From a checkpoint of a small transformer trained on Wikipedia.
Size: 8 layers, MLP 768 squared ReLU, vocabulary 4096, 12.6M parameters.
Architecture: embeddings untied during training, normalized queries and keys.
Training: a variant of Muon for these matrices, 289M tokens, 8805 steps.
Each number is 128 + 24 x the weight over its row's rms, rounded and kept within 0 to 255. Layers, rows and columns count from 0. The size above them is the row's rms in percent of the matrix's.

# layer 4 MLP down (transposed), 768x256, rms 0.0832, rows 174-187, columns 0-255
size [ 92  92 103 108 103  97 101  91  93  98  92 101 101 106]
[[121 127 127  82 137 120 112 151 172 117 100 107  99 144 106  65 130 117 145 109  95  97 108 152 107 128 152  70 114 142 141 107  94 138 119 112 147 104 148 132 146 145 134 102  93 150 148 108 116 129 130 121 133 147 180 130 106 105 146  90  83 103 147  95 130 167 114 156 113 169 140 155 168 130 115 120 119 153 130 152 107 133 136 113 100 108 122 167 135 151 117 165 130 110 126 146 126  95 108  78 142 119 106 117 192 100  97 139 146 142 110 136 110 118 123 143 103 116 144 126 123 134 127  93 130 137 116  88 123  88  76 118 120 105 108 103 157 113  95 114 105 121 133 114 126  94 108 118 151  96 114 126 119 104  80 144 137 128  82 160  79 140  88  96  86 112 134  96  98 143  94 126 157  86  87 136 145 143 148 112 134 142 124 124 158  96 115 114 138 150  98 153 117 127 130  96 103 143 173 142 148 125  98 148 162 152 128 132 141 106 144 109 136 105 121 144  80 136 140 153 100 172 124 176 127 125 190 171  86 133  78 129 146 126 127 108 139 104 152 134 133 121 149 100 102 122 174  93 104 128 115 131 133 168 155 135]
 [135 101 129 133 147 108 150 124 135  94 142 120 143 148 147 145  82 153  83 141 156 130 108 161 129 145 102 153 163 131 138 109 123 161 142  67 107 130 108 144 116 110 104 154 101 157 113 156  92 114 135 151 120 153 117  79 145 173 151 185 151 109 132 159 103 126 130 107 143 140 102 146 100 172 119 117 106 174 134 143 148 118  78 167 160 151 105 143 130 103 179 170  83 122 129 139 121 114  86 108 151  96 125 176 164 133  97 145  69 118 149 160  80  81 100 159 129 112 148  99 141 112 140 131 133 121 132 130 102 150 143 167 134 163 132 141 131 114 109 118 112 136 145 122 104 102 134 109  75 137 157 146 133 145 174 157 122 129 105 112 149 158 110 115 107 147 158  94 153 137 130  72 125 101 132 101 120 126 119 126 104 141 153 164 104 111 134 143 150  87 115 106 133 130 101 136 107 124 151 125 107 166 140 127 120 126 130 138 126 146  89 114 157 130 117 196  93 146 114 138 128 150 132 135 137 168 110 101 128 131  92 134 182 106 123 153 128 136 171 147 131 137 114 141 148 137 178 146 109 156 160 133 123 100 125 150]
 [ 76 146 105 138 117 185 143 156 146 118  95 121 145 136 142 139 152  76 162 154 153 153 166 160 118 125 145 111 119 107  88 124  99 146 119 130 118 142 111 100 157 153 132 130 116 120 133 114 153 135 128  76 101  86 157 138 112 114 103 104 150 112 131 151 120 124  95 111 170 122 137  70 128 135 151  97 139 100 187 122  77 119 145 119 104 155 135 115 139 152 129 144  65 131 133 133 138 149 133 117  84  65 160 116 107 110 100 136 124 128 114 121 145 122 119  92  89  96 146 140 136  89 153 118 147 160  83 137 201 121 164 165  94 146 105 136 133 134 165 128  95 104 134 119 126 121 107 126 114 135 119 157 139  96 114 128 191 194 150  81 125 120 119 124 128 177 161 129 124 160 155 120 100  90 147 122 140 105 142 125 148  90 122 158 126  88 150 147  92  88 111 131 131 121 119 177  97 124 131 132 135 139 111  98 121 117 148 111 165 105 124 131 132 126 136 138 162  97 134 132 109 110 152 110 116 104  94  95 135 101 166 109 126 112 120 129 110 118 135 153 115 116 122 128 132 132 129 149 163 104 144 153 110 133 139  86]
 [ 69 147 108 104  93 173 138  93 104 106 116 148 119 104 137 153 132 151 154 100 123 120  68 146 161 119  68 120 144 169 148 134  89 133 132 119 131 151 127 129 116  95 102 139 122 121 114 109 129  89 128 130 159 149 115 133 143 101 117 150 164 145 113  83 107 142 126  97 135 139 106 145 112 104 135 112 188 144 166 125 126 122 125 148 155 123 153 114 139 154 143 126 115 159 102  97 112 121 154  86 155 162  97 110 133 156 115 162 166 128 168 129 115  94  75 156 123 130 140 151 126 130 164 109 126 115  97 190 106 151 136 111 114 183 119  85 138 130 126  80 149 149  87 120 141 127 124 139 128  99 148  98 166  91 124 173 112 121 107  77 102  91 128 144 151 151 153 135 124 144 149 114 167 110 120 122 133 145 109 105 135 124 126 130 116 109 100  88  67 108 162 138 147 101 138 138 119 120 134 111 110 108  84 104 111 165 138 158 158 104 149 142  98 128 143 121 119 129 116  92 127  78 104 145 106 131  81 122 166 114  99 128 139 113 164 144 134 170 162 172 115 121 128 136 130 133 163 124 124 125 130 122 123 134 169 102]
 [128  83 120 143 137 113 152 135 140 135 151 124  78 107 105 118  96 115 134 141 118 116 162 110 152  83 116 115 128  98 124 116 135 127 132 122 152  96 132 109  93 125 191 130 140 162 132 156 154 116 167 124 117 132 147 125 143 130 135  86  84 180 126 116 147 123 163 123 145 116 156  98 118 116 135 134 156 126 186 100  96 139  80 102 138  98 136 129 113 103 142 160 147 129 175 113  96 123  94 129 118 142 102 148 104 126 116 166 168 146 177 150 150 104 153 108 125 137  80 145 124 122 117 164 139 118 127 100 126 100  98 133 108 149 135 166 163 148 155  85 114  90 117  88 106 147 169 117 161 133 113 150 112 163 132 144 147 125 120 140 126 131 166 103 140 119 137 155 108 135 130 132 122  91 131 110 122 108 190  92 140 128 105 111 158 129 140 134 121 154 112 107 123  96 175 115 101 157 109 180 154 121 101 141 141  83 136 111 170 144 140 137 132 140 170 125 144  87  92 116 156 106 119 110 103 114 126 150 177 127 126 140 129 138  71 150  86 181 111 144 116 162 143 112 142 139 169 121 163 120 169 129 102 153 100 106]
 [121 127 128 149 153 169 109 133 119 106 184 142 151 147 144 126 130 131  97 145 147 121 134 113 130 167 139 133 159 118 166 158 102 174 170 156 115  61 136 149  76 169 165 114 157 135  95 137 138 106 114 136 145  87 133 136 110  85 116 122  72 140 167 124 146 116 149 163 156 138 149 109 139 131 102 169 143 112 124 116 133 108 116  86 125 103 105 154 135 146 137  78 138 148 127  73 100 128 152  82 141 122  84 151 174 167 141 129 134 155 134 162 123 148 160 167 113 158 130  72 111 159 135 124 156 131 171 116 119 150 161 142  85 136 114 152 108 108 139 169 173 118 119 147  92 135 100 137 111 149 147 156 153 124 123 122 130  92 134  94 138 143 135 160 129 133 134 143 124 122 146 135 117 107 155  85 162 143 118 124 114 111 127 154 131 133 142 166 129 156 133 110 134 136 154 153 153 102 154 122 104 139 108 121 134 147 144 154 117 124 138  98 106 124 112 138 120 128 151 123 163 125 102 141 154 104 122 101 138 155 153 126 102 141 169 160 118 153  81 199 119 151 135 153 145 149 139 102 131 150 165  93 132 117  96  75]
 [ 84 153 125  76 151 133  68  88 145  73 135 107 114 101  94 102 120 155 180 146 152 157  95 108 153  87 151 191 129 152 126 108 104 129 124 110 123 117 118 114 136 151  58 158 122 101 107 159 151 168 130 132 146 131 115 162 146 147 153 120 117 152 134 115 124 129 104  99 124 114 179 135 110  73 121 124 127 118 150 129 128 118 113 136 133 126 122 102 151 143 102 147 135 134 155 154 100 103 179  94 101 100 101 163 131 120  99 144  98 147 115  95 153 136  83 128  88 111 104 104  86 117 134 102 104 109 117  98 145 127 128 106 118 177 127 137 111 132 163 128 125 129 129 142 100 146 129 156 155  99 143 157 150 133  83  86 150 126 136 150 121 141 139 145 125 121 137 132  93 124 113 139 156 100 112 132 138 130 111 133 127 131 122 104 101 132 137 125 118 151 153 108 146 150  88  86  78 100 132 105 127 131 117 138 137 130  75 113 151 134 142 107 110 170 152 119 118 161 127 194  75 143 122 158 118 149  86 139 122 132  98 162 127 146 149  98  77 137 154 149 130 150  96 123 118 133 118 132 132 136  94 122 140  72 132 107]
 [105 100 119 117 127 125 136  90 108 102  66 107 149 121  77 137  85 106 194 114 129 119 125 140 104 142  90 123 147 123 129 136 142 100 145 152 140 140 115 114 151 139 121 112 137 118 138 135  79 120 145 129 161 122  81 142 161 127 115 140 128 134 148 121  82 124 108 117 129 131  76 114 108 120 164 183 126 125 146 131 112 149 146 129 158 122 123 146 111 120 114 115  74 105 140 164  91 123 121  74 171 153 127 125 136 132 143 129 103 134 124 140 162 125 126 161  76 105 180 100 114 121 135 130 124 114 160 140 105 110 116 101 124  98 112 104 116 118 135 124 117 126 155 121 144 126 125  84 114 157 121 147 121 174 126 147  82 133 155 140 103 131 127  97 107 175 129 154 167 138 106 143 165 122 139 135 100 140 120 133 112 140 122 118 147 133  86 160 118 135  48 119 104 134 127  99 151 120 130 168 136 142 134  80  90 161 141  95  99 160  47 113 111 127 138 153  98 110 103 133 123 139  88  96 128 157 113 161 141 107 135 159  68  98 104 141  99 118 133  83 129 149 140 133 135 132 117 148 142 160 116 175 121 148 106 107]
 [142  97 145 148 155 120  62  82 196  91 125 138 143 124 142 129 146 110 162 132 184  98  70 144 161 156 116 150 124 109 171 113 130 125 145 109 149 116 132 130 149 116  89 147  96 112 194 123 127 159  98 134 121 125 119 129 156 176 189 131 153 105 103 126 123  87 159 141 134 132 161 160 114 140 153 139 104 125 129  93  88 113 121 127 121 109 148 147 139  97 140  95 106 113 149  89 136 118 111 156 161 121 112 127 111 129 142 103 102 121 135 134 146 177 170 193 154 133 110 125 114 122 187  84  85 104 127 138 151  85 147 139 109  93 120 133 159  98 107 125 142 127 133 122 114  88 124 125 137 151 139 177 106  75 129 127 151 131 153 103 118 117 151 108 170 124 145 125  91 111 118 134 102 171  96 147 144 114 131 111 136 110 130  96 136  84  99 147 152 162 133 126 110 127 139 112 116  93 111 135 118 143 135 136  94 118 124 125 145 109 104 123  98 122 109 114 123 129 126 157 138 139 111 112 137 100 158 129 146 123  88 110 128 116 107 110 159 161 129  69 156 132 133 142 136  96 121  93 113 144  96  99 110 103 121 129]
 [ 75  83 112 101 118 118 136 115 101 122  89 123 111 115 148 115 123 132 115 114 137 138 141 124 145 116 118 146 130 140 107 110 132 170 127  97 122 133 108 137 121 155 190 128 142 116 117 105 113 102 119 101 117 153 155 114 164 117 118 121 149 111 110 129 169 128 113 111 107 152 140 156 108 139 135 114 143 121 149 143 131 138 155 143 136 110 113  61 110 164 114  90 101  59 124 133 129 123 131 100 135 126 131 122 114 106 157 145 101 147  93 141 110  98 145 151 104 114 140 102  92 159 165 156 147 143 113 132 121 103 178 123  72 100 119  81 115 124  87 130 140 105 130 142 158 171 173 134 112 163 115 132  93 158 108 125 125  95 132 134  86 148 141 161 136 173 137 161 116 126 137 127 120 122 133 129 138 146 140 136 116 101 164  98 115 173 180 169 144 129 122 150 116 129 131 150 128 125 182  86 135 154 125 105  95  77  88 104 154 109 160  94 171 137 110 126  84 138 114  83 164 133 155 140 153 171  81 145 166 124 115 130 126  96 110 118 151 101 173 114 128 126 124 168 106 169 109 117 125 127 171 147 120 109  86  99]
 [131 172  74  86 121 104 108 138 144 121 119 138 168  89  91 116 105 115  96 141 161 152 104 133 135 134 147 187 134 121 133 134 108 129 150 106 118 127 160 125 123 141 126 162 113 114 156 127 141 137 120  58 130 127 142  86 104  89 159 161 148 103 114 138 120 114 129 138 143  86 102 110 160  67 125 126 146 147 135 143 149 100 122  86 149  90 105 128 163 102 143 131 124  94 130 140 114 130 106 131  94 113 131 154 139 134 128 117 126 110  99 148 150 138 116 114 139 147 133 140 149 128  99 155 175 137 137 139  74 143 137 155 130 124  97 160 127 117 111 132 156 152 127 135 112 129 109  92 133 118 153 120  68 130 125 181 188 125 176 117 143 126  91 176  93 132 189 153 162 167 163 124 106 129 104 117 127 105 129 131  93 168 139 111 112 101 107  94 148 127 165 134 129 125 149 129 107 142 129 137 124 120 125  98 122  66 128 121 158 104 115 137 124 153 130 140 108 138 153 130 113 166 129 116 125 138 155 162 112 154  94  86 198 149 160 107 122 139 138 130 128 100 111 155 153 117 111 173 138  73 123 112 107 104 103 117]
 [106 131 114 118 148 152 148 105 147 121 149 142 102 109  99 144 150  73 129 101 104 138 136 125  97 124 132 108 124 116 182 122 139 201 142 122 157  91  94  90 149 155 125 127 109 119 124 148 121 157 115  76 127 131 108 129 124 130  94 137 134 104 127 109 118 155 143 136 136 153 136 108 144 142 105 101  90 127 125 111 113 113 107  82 103 136 158 109 117 132 137 126 173 146 149 119 100 104 143 157 136 123 124  85 137 121 136 109 147 141 114 131 155 111 142  83 130 126 131 181 103 120 113 128 147 158 122 102  88 184 112 122 170  83 133 141 160 139 101 123 109 123  88 135 122 105 127 157 166 104 175 117 126 112 124 139 119 153 159 136 127 138  90 152 122 126 165  83 136 147 112 142 153 110 170 165 168 158 126 150 130  98 130 141 105 145 136 113 110 119 160 115 142  94 126 121  94 112 101 142 163  88 156 128 139 132 173 157 115 142 128  99 124 117  92 143 128 141  61 131 122 120 132 150  99 105 168 106  99 107 117 142 175 112 183 130 134 104 168 142 143 135 132 139 156  80 117 185 107 141 191  85 137 160 120 105]
 [132 153 103 136 139 114 155 150 121 100 130 144 106 119 126 128 129  78 140 118 131 147 105 107 145 143  78 136 120 121 121 147 129 106  93 149 143 163 111 164 140 144 103  86 133 168 153 153 134 111 133  82 130 143  80 122 107 106 104 117 144 165 137  96 136 131 130  94 161 164 112 137  88 141 158  77 140 100 137 140 137  78 124 129 117 182 145 169 114 113 108 141 126 180 125 119 121 104 153 138 136 132 131 161 119 115 134 112 124 106 115 160 123 173 129 136 120 127 168 115 154 142 139 146 158 131 101 108 122 125  88 119 120  80 173 112 153  95 106 138 132 133 124 139  98 171 137 109 149  95 150 111 159 166 135 146 139 176 120 145 132 117 135 113 149 104 116 169 125 152 109 114 141 177 141 113 134 143 145 123 145 130 148 147 120 124  97 168 141 111 159 151 117 126 141 146 100 182 119 158 122 131  85  68 129 107 132 128 131 104  90 118 149 139 141  75 120 151 124 117 128 132 119 138 139 162 139 140  94 106  72 155 140  86 128 180 200 159 155 136 121  98 158 112 159 152  97 114 125 190 131 145 136 112  81 132]
 [121 113 126 140 105  99 186 132  99 137 138 158 114 106 132 149  99  79 170  87 166 139  90  91 121 151 129 121 124 160 119 155 145 126 112 138 102 181 161 137 133 116 136 130 181  87 112 137 130  87 128 143 148 124 128 128 116 137 155 139 153 129 107 150 148 141 178  99 125 184 126 142 127 143 139  94 100 122 127 131 117 108  87 107 154 151 132 110 118  96 124 143 105 134 144 124  93 119 127 143 108 114 115 121  75 141 141 127  84 104 161 108 172 106 135 143 109  93 137 133 137 140 106 150 127 116 124 103 147 148 113 136  89 129 143 113 131 130  83 168 102  96 112 106 127 116 157 151 140 144 110 104 144 121 112 161  96 155 148 137 108 123 172 104 155 103  85  86 138 129 140 131 122 152 106 158 127 155  95 114 109 107 128 124  74 127 127  88 152 145 163 154 136 119 155  92 146  81  91  97 146  96 130 138 129 145 134 126 112 129 133 110 146 118  98 145 160 150 110 171 120 107  94 108 100 133 138 140  82  94 134 149  89  98 148 100 105 215 109 115 141 120 129 150 117 107 115 112 116 152 140 146 127  71 178 130]]
# layer 4 MLP up, 768x256, rms 0.154, rows 175-187, columns 0-255
size [ 93 111 115 104 100  95  87  90  96 103 104 101 109]
[[136 127  80 142  90 125 145 131 125  94 148 112 138 158 106  92 185 110 116 174 114 117 162  61 181 140 139 110 119  78 151 146 123 124 126 131  95  99 133 114 186 151 135 121 148  95 126 176 138 108 111 110 134 134 100 138  77 124 117 143 133 104 129 112 145 161 132 117 161 108 118 168 111 104 102 116  94 140 128 111 171 111 180 111 125  76 100 149  98 108 132 138 130  90 123 127 135  99 144 128 152 122 123 120 117 138 144 152 134 109 170 130  77 150 181 149 151 117 148 141 147 127 142 145  97 111 142 122 119 152 121 172 132 135  90 130 108 162  88 114 146  88 112 140 128 148  85 121 132 108 114 100 135 130  97 136 142 134 140  94 111 143 140 130 137  99 135 147 112 134 164 148 125 164  96 107 165 139 147 112  92 161 118 133  78 188 142 133 104 142 142 186 123 150 129 116 133 158 136 134 116 158 140 151  91 122 120 102 128 128 105 141  85 132 115 131 161 117 161 172 140 122 124 123 161 136 121 136 105 132 163 139 106 146 145 128  85 157 123 151 102 137 142 145 125 121 175 115 133  60 104 156 109 140 103 118]
 [113  91 143 113 147 141 113 150 133 168 150 110 127 132 141 140 114 143 153  99  70 126 162 106 104 148 144  99  95 163 126 149 146 155 155 137 135 167 132 140 137 108 165 116  87 123 109 106 113 106 103 105 118 160 114 162  97 125 107 103 114 118 156 145 144 109 213 141 136 100 138 132 160 148 101 109 134 124 134 130 112  95 142 138  92  97 126 118 133 137 102 136 121 123 144  95 124 152 112 119  80  92 121 121 137 137 152 149 151 146 112 118 161 144 130 125 102 131 156 120 137 109 130  84 170 148  93 114 102 121 132 124 161 129  97 148 151  98 161 146 136 143 122  78 132 113 154 159  69 105 145 131 124 139 152  85 144 139 206 101 145  93 105 171 112 158 120 133 151 132  99 124 166 121 157 115 160  77 129 114 158 124 131  92 143 161 120 100 113  79 149 169 140 181 161  89 104 146 124 138 136 130 102 130 169 132 161 131 116 100 159 132 159 111 123 146 139 127 138 100 142 161  94 148 146 135 183 134 137 127 124 167  93 126 132 161 134 150 131 138 128 147 143 163 119 121 138 184 150 131 160 146 120 114 107 139]
 [ 70  99 125 134 122 108  72 127 114 101 110 131 132 112 146 118 119  92 153 116 100 125 109 155 131  80 123 137 152 135 120 125 140 128 115 110 144 158  99 136 124  88 110  96  75 129 136 146 110  89 160 146 134 138 101 155  91 155 135 150 116 104 122  87 158 126 107 111 145 125  55 155 111 108 140 136 139 170 140 105 146 113 108 148 107 115  90 125 162 131 101  98 137 146 161 123 127 133 109 119 117 138 111 117 133 146 138 157 130 146 110 145 123 152  59 113 124 169 126 143 177 132  98 124 110 135  94 147 154 131 155 134 150 147 172 118 125 105 112 128 144  94  96 124  72 158 126 184 104 152 126 114  79 128 144 121 113 130 116  92 131 135  94 143 128 102 114 134 122 122  99 128  91 103 172 147 159 124 132 107 135 153  82 139 119  87 135  94 146 157 100  99 139 160 142 108 124 120 150 106 137 132 142 108 136 132 129 186 130 183 171 156 148  67 126 157 126 126 115  92 152 133 122 145 119 128 122 151 155 148 131 109  96 105 115 138 117 133 180 105 146  88 123 158 120 124 114 123 181 139  80 107 130 135  92  90]
 [124 100 144 120 163 109 113 167  83 157 128 103 140 156 108 142 121 204 152 104 135 145 104 111 118 154 164 114 108 149 123 122 149 126  78 133 124 110 107 181 110  94 105 105 114 110 144 126 155 136 150 114 114 127 141 125 174 145  93 140 114 137 111 159  84 105 136 117 135 124 147  93  69 121 117 126 143 171  86 141 119  94 125 145 119 145 104 116 108 142 138 142 140 144 162 127  86 103  89 132 116 100 148 108 106 161 124  90 110 153 125 120 124 140 159 101 112 131 122  87 148 120 115 104  99  84 125 135 125 124 173 127 139 137 161 120 102 136  95 119 148 187 118 161 144 111 170 130 125  68 162 116 142 115 131 136 111 169 137 126 118 137 106 186 119 162 111 137 160 102 144 117 127 133 139 103 120 110 139 144 113  80 117 149 120 129 114 129 100 149 131 168  97 168 103 141 116 122 108 125 120 113 156 125 116 179 153 131 125  92 158  91 113 158 139  68 182 121 158 183 143 147 137 108 154 165 131 160 119 143 148 155 134 106 136  74 129 137 147 119 123  92 135 155 121 143 136 139 163 113 130 158 114 127 144 156]
 [128 120  90 122 101 108 124 133 129 148 156 102 131 117 147 121 141 129 162 113 164 139 172 100  88  89  78 132 171 100 116 111 117 115  85 116 180 133 132 153 101 173 137 107 157 118 129 102 125 121  83 147 152 122 105 129 133  87 105 136 105 145 115 168 124  97 102 117 105 122 145 136  97 141  92 128 120 141 109 120  95 143 127 127 142 177 166 127 151 140 110 144 122 114 148 125 107 134 179 146 156  95 113 113 148 134 129 135 143 124 120 133 121 136 123 168 138 184 165 142 147 128 131 153  90 145 122 126 140 131 104 131 114 145 106 105  86 106 134 105 123 102 147 154 142  97 138 145 107 107  87 147 147 112 161 123 126 147 146 119 122 128 104  88 111 154  92  97 135  94 125  99 130 120 133 120 123 187 116 121 146 166 111 132 118 127 109 147  85 125 103 116 103 116 165 100 117 144 154 130 131 103 135 197 141 140 149 115 139 152  61 132 137 121  91 127  81 190 110 166 109 109 147 164  71 126 184 128 108 137 154 157 103 139 132 116 117 171 101 127 149  98 154 138 114 114 136 106 139 146 142  73 154 123  89 100]
 [ 98 140  60 128 104 138 150 120 126 134 161 152 119  94 121 116 128 135 136 130 162 154 120  92 128 118 130 121 123 146  86 139 117  89 150 146  95 151 122 126 104  72 144 121 126 138 176 143 144 134 161 155 134 166  97 121 159 131 131 126 117 105 168  96 120 134 142 147 173 136 159 115 131 138 125 154 114 119 120  96  93 144 130 111 133 173  92 120 137 137 116 146 132 121 139 121 115 130  99 155 210  84  98  85 157 145 136 136  57 131 110 155 112 138 127 126 145 146  93 172 147 134 157 151 131 110 106  59 145 133 150 141 147 119 125  82 173 144  99 130 122 113 126 119 124 164  86 140 117 123 131 163  90 160 149 125 161 124 139  95 123 112 108  83 111 118 154 154 165 126 119 117 136 160 107 146 149 133 123 135 125 165 137 138 122 106 119 124 124 128  98 115 174 113  87 144 130 147 134 116 135  88 135  79 168 100 108 118  91  87 135 138  99  90 115 135 137 137 126 113 173 102 142 144 104 140 104 104 137  96 125 152  83 109 159 111  99 160  86  93  93 152 127 140 132 143  98 100 127 116 120 116 144 105 150 156]
 [163  90 113 142 137 122 103 117 133 194 124  77  96 124  98  81 121 135 132 140 129 107 147 135 135 125 153 117 146 146 125 122 115 145 129 154 144  92  92 108 129 160 135 152 104  94 120 122 109 132 110 124 133 149 128  88 110 121 117 166  69  69 134 126 148 159 173 149 128  74 123 184 146 114 182 121 148 109 123 138 113 100 148 134 111 136 185 161 141 148  87 146 111 138 169 122 160 150 125 138 144 149 128 108 122 110 127  75 115  96 163 123 127 119 119 168 127 169  56 132 158 136 147 125 146 141 127 134 142 129 147 153 144 177  94 112 140 122 158 125 135 137 169 138 128 105  92 109  88 126 106 111 135 139  79  86 129 137 154 136 131 135 134 160 136  65 119 134  98 114  97 109  98 138  89 128 136 123 107 127 111 152 117 165 109 120 129 123 147 109 155 132 140 166 127 124 131 109 161  66 155 109 162 136 131 140 118 117 103 102 124 158 129 181 172 105 160 168 144 117 111 136 114 151 166 114 144 110 140 116 116  78 126 155 144 137 138 125 124 159 152 117 129 120 144 125 151 135 132 116 115 142 181 133 118 122]
 [145 131 154 137 184 144 118 131 108 107 120 134 118 159 122 108  87 113  99 159 105 113  75 105 154 112 140 157 116 113 126 126  94 121  77 122 157 121 110 139 127 118 111  94 154 123 127 137 128 139  91 138 162  63 149 177 137 120 130 152  79 122  67 123 125 100 115 121 149 150 135 140 138 132 148 129 156 164 160 120  44  67 122 130 136 128 130 146 126  90 104 123 130 147 114 145 124 157 124 123 144 139 143 103 125 122 126 111 137  80 151 124 146 143 126 131 127  96 136 120 139 108  89  95  94 155 116 148 113 153 153 148 132 118 146 120 149 134 162 126 138 134 123  99 154 149 129 116 109 118 119 159 109  76 159 109 172 123 160 127 123 160 186 121 161 148 132 100 101 107 148 128 146  93 108 151 126 136 104 126 157 153 122 171 149 121  89 123 132 151 124 155 122 100 141 179 128 149 108 121 106 126 150 141 115 152  84 161 114 117  81 134 149 161 102  98 117 166 138 139  91 147 112 132 155 150 139 126  89  96 124  90 162 139 134 137 177  97 150 127 159 163 142 111 111 106 179 132 163 131 133 105  98  91 105 115]
 [142 201  96 135 132 126 125 146  86  83 129  88  94 167  93  95 152 168 149 112 131 127 114 127 136 146 153  56 133 105 149 116 110 144 159 161 118 151 129  68 108 114 116  93 146 162 116 150 135 120 154 100 151 169 144 135 107 136 105 127  64  88 138  93 130 168  88 132 106 114 168  96 143 151 119 152  75 124 138 159 110 128  94 144 164 130 137 105 116 128 118  97  96 109 120 124 115 115 160 136 165 134 140 114 149 131 123 124  91 124 133 138 123 125 121 120 145 169 149 135 101 147 154 136  87 106 140  73 163 150 140 106 130 106 155 150 171 118 120 175 138 145 149 137 159 143 132 135 124 133  98 138 146  83 125 107 109 116 169 125 166 123 117 126 108  86 138 120 113 158 146 141 120 122  78  89 110 127 150 136 127 120 102 132 130 106 104 158 103 104 119  95  94 181  94 122 122 132 131 124 107 124 163 151 157 160 108 158 123 123 143 150 161 104 135 136  95 112 127 136 116 138 158 110 125 129 165 151 106 155 113 123 150 127 112 120 123 108 126 193 106 135 100 127 122 140  98 138 163 107 105 122  94 118 106 135]
 [140 112  83 109  67 120 133 121 134  71 156 109 172 154 110 107 133 130 123 114 166 113  83 125 147 147  96  81 141 126  88 135  89 132 143 101  94 115 102  67 144 169 146 145 125 134 181 107 114  92 128  91 132 128 145 140  98  98 136 135  97 139 138 149 138  98 116 114 110 128 165 148 113 105 100 102 131 106 148 116 155 106 129 118 107 130 110 122 140 107  90 147 111  73 145 141 166 150 126 134 113 122  97 157 143 149 143 143 119 127 156 135 137 155 172 170 152 134 128 120 128 163 130 159 111 109 167 104 128 104 144 114 129 108 124 121 187 126 128 150  91 121 147 141  78 140 129 174 128 166 148 117 106 122 146 137 153 126 132 136 163 143 137  91 137 112 135 148 134 181 117 137 141 115 158 122 126 162 143 122 142 115 107 126 117 136 111 126  88 135 108  95 116 118 108 143  85 160  99 151 146 137 115  87 148  96 120 157 126 151 159 105 170 141 143 150  99 160 124 159 107 123 177 117 135  79 105  94 134 129 124 109 143 139  89 158  87 128 131  79 105 128 170 158  98 104 103 142 118  92 143  91 147 143 141 154]
 [143 151 105  90  80 166 121 143 113 119 134 128 109 149 128 151 149  98 107 182 125 145 161 144 143 131 158  86 110 165 129 102 139 176  96 108 137  78 129 191 104 114 134 105 122 160 160 133 131 184 121 133 137 138 117 114 111 154 116 115 101 111  42 119 168 120 150 121 118 169 139  97 134 116  88 122 123 131 117 114 123 137 117 122  92 128 134 139 124 114 116 106 124  93 125 103 126 173 122 104 105 122 103 105  78 130 170 142 112 168 114 125 118  93 155 100 122 113 106 132 134 165 133 126 127 129 101 124 114 127 141 151 110 141 120 122 141 128 140 119 115 109 142 177 140 109 127 139 170 111 110 144  83 117 149 129 104  99 137 134 181 139 116 193 125 142 112 134 145 156 140 114 116 145 106 140  55 120 102 143 146 128  98 132 111 120 147 101 119 123 149 137 169 117 172 120 103 139 127 113 103 106 133 137 111  80 132 135 103 128 143 123 128  89 125 191 115 117  91 136 142 120 167 129 127  87 124 136 169 135 128 147 174 168 165 115 131 131 117 157 101 130 143 115  95 109 106 100 119 162 115  54 149 122 136 137]
 [107 132 156 145  87 120 117 117  90 134  93 124 110 137 109 102 134 127  79 130 108 138 129 115 128 157  91 113 107 143  90 130 141 128  97 134 160 148 152 143 110 143 143  96 152 122 131 155  85 128  87 123  78 127 129 139 136 132 119 150 162 144 114 145 180 130 175 115 144 144 130  93 153 110 126 130 127  78 136 119 160 136 144 141 106 127 113 148  98 105 130 136 128 130 116 108 159 135 109 132  59 129  96 201  70 125 169 146 144 168 127 113 124 115 102 101 117 118 165  85 137 148  81 155  78 145 122 119 147  75 119 116 135 185 155 149 129 124 100 123 110 173 153 122 123 150 161 137 138 130 122 128 142 198  81 202 121 119 127 157 107 133 138 136 135 133 158 114 112 108 109 116 134 173 116 143 154 150 114 113 113 104 152 105 121  93 128 160 140 106 112 135 126  94 125 155 142 132  93 123 122  88 113 125 106 128 105 123 143 151 118  94 132 121 161 124 161 104 119 119 145 135 127 139 118  98 106 112 142 133 140 143  79 177 104 146 109 130 129 124  96 103 171 124 133 138 123 133 134 149 101 113 127 135  57 157]
 [141 113 100 129 136 158 114 132 159 136 152 106 138 124  90  80 106 112 158 128 138 110  88 114 159 120 125 101  96  97  91 143 166 103  89 113  90 134 134 131 142 103 118 118 121 124 133 115 186 115 126 108 157 167 139 105 113  99 126 107 103 110 109 113 148 140 115 108 137 146 126 129  92 149 161 113 154 138 132  77 127 124 126 160  95 138 132  91 122 110  96  99 114 138 159  87 197 145 145  94 122 126 138 194 129 140 127 148 157 121 107 121 139 116 106 131 134 118  93 169 149 126 116 141 101 125 159 135 158  94 183 117 137 129 100 141 154 127 114 148 101 135 131 137 148 160 151  97 118 130 116 159 148 130  87 110 133 180  90 109 142 141 157 102 141  92  93 122 163 128 145  84 160 142 187 164  87 148 157 134 128 173 157 141  59  78 105 150 126 127 110 117 139 124 164 126 124  95 102 137  98 108 153 162 126 136  98 103 116 185 131 161 109 109 125 150 160 156 141 113 160  95 105 119 116 162 118 142 134 114 146 137 104 105 117 130 116 130 157  94 136 139 127 102 155 128 135 106 145 116 103 108 107 128 157 114]]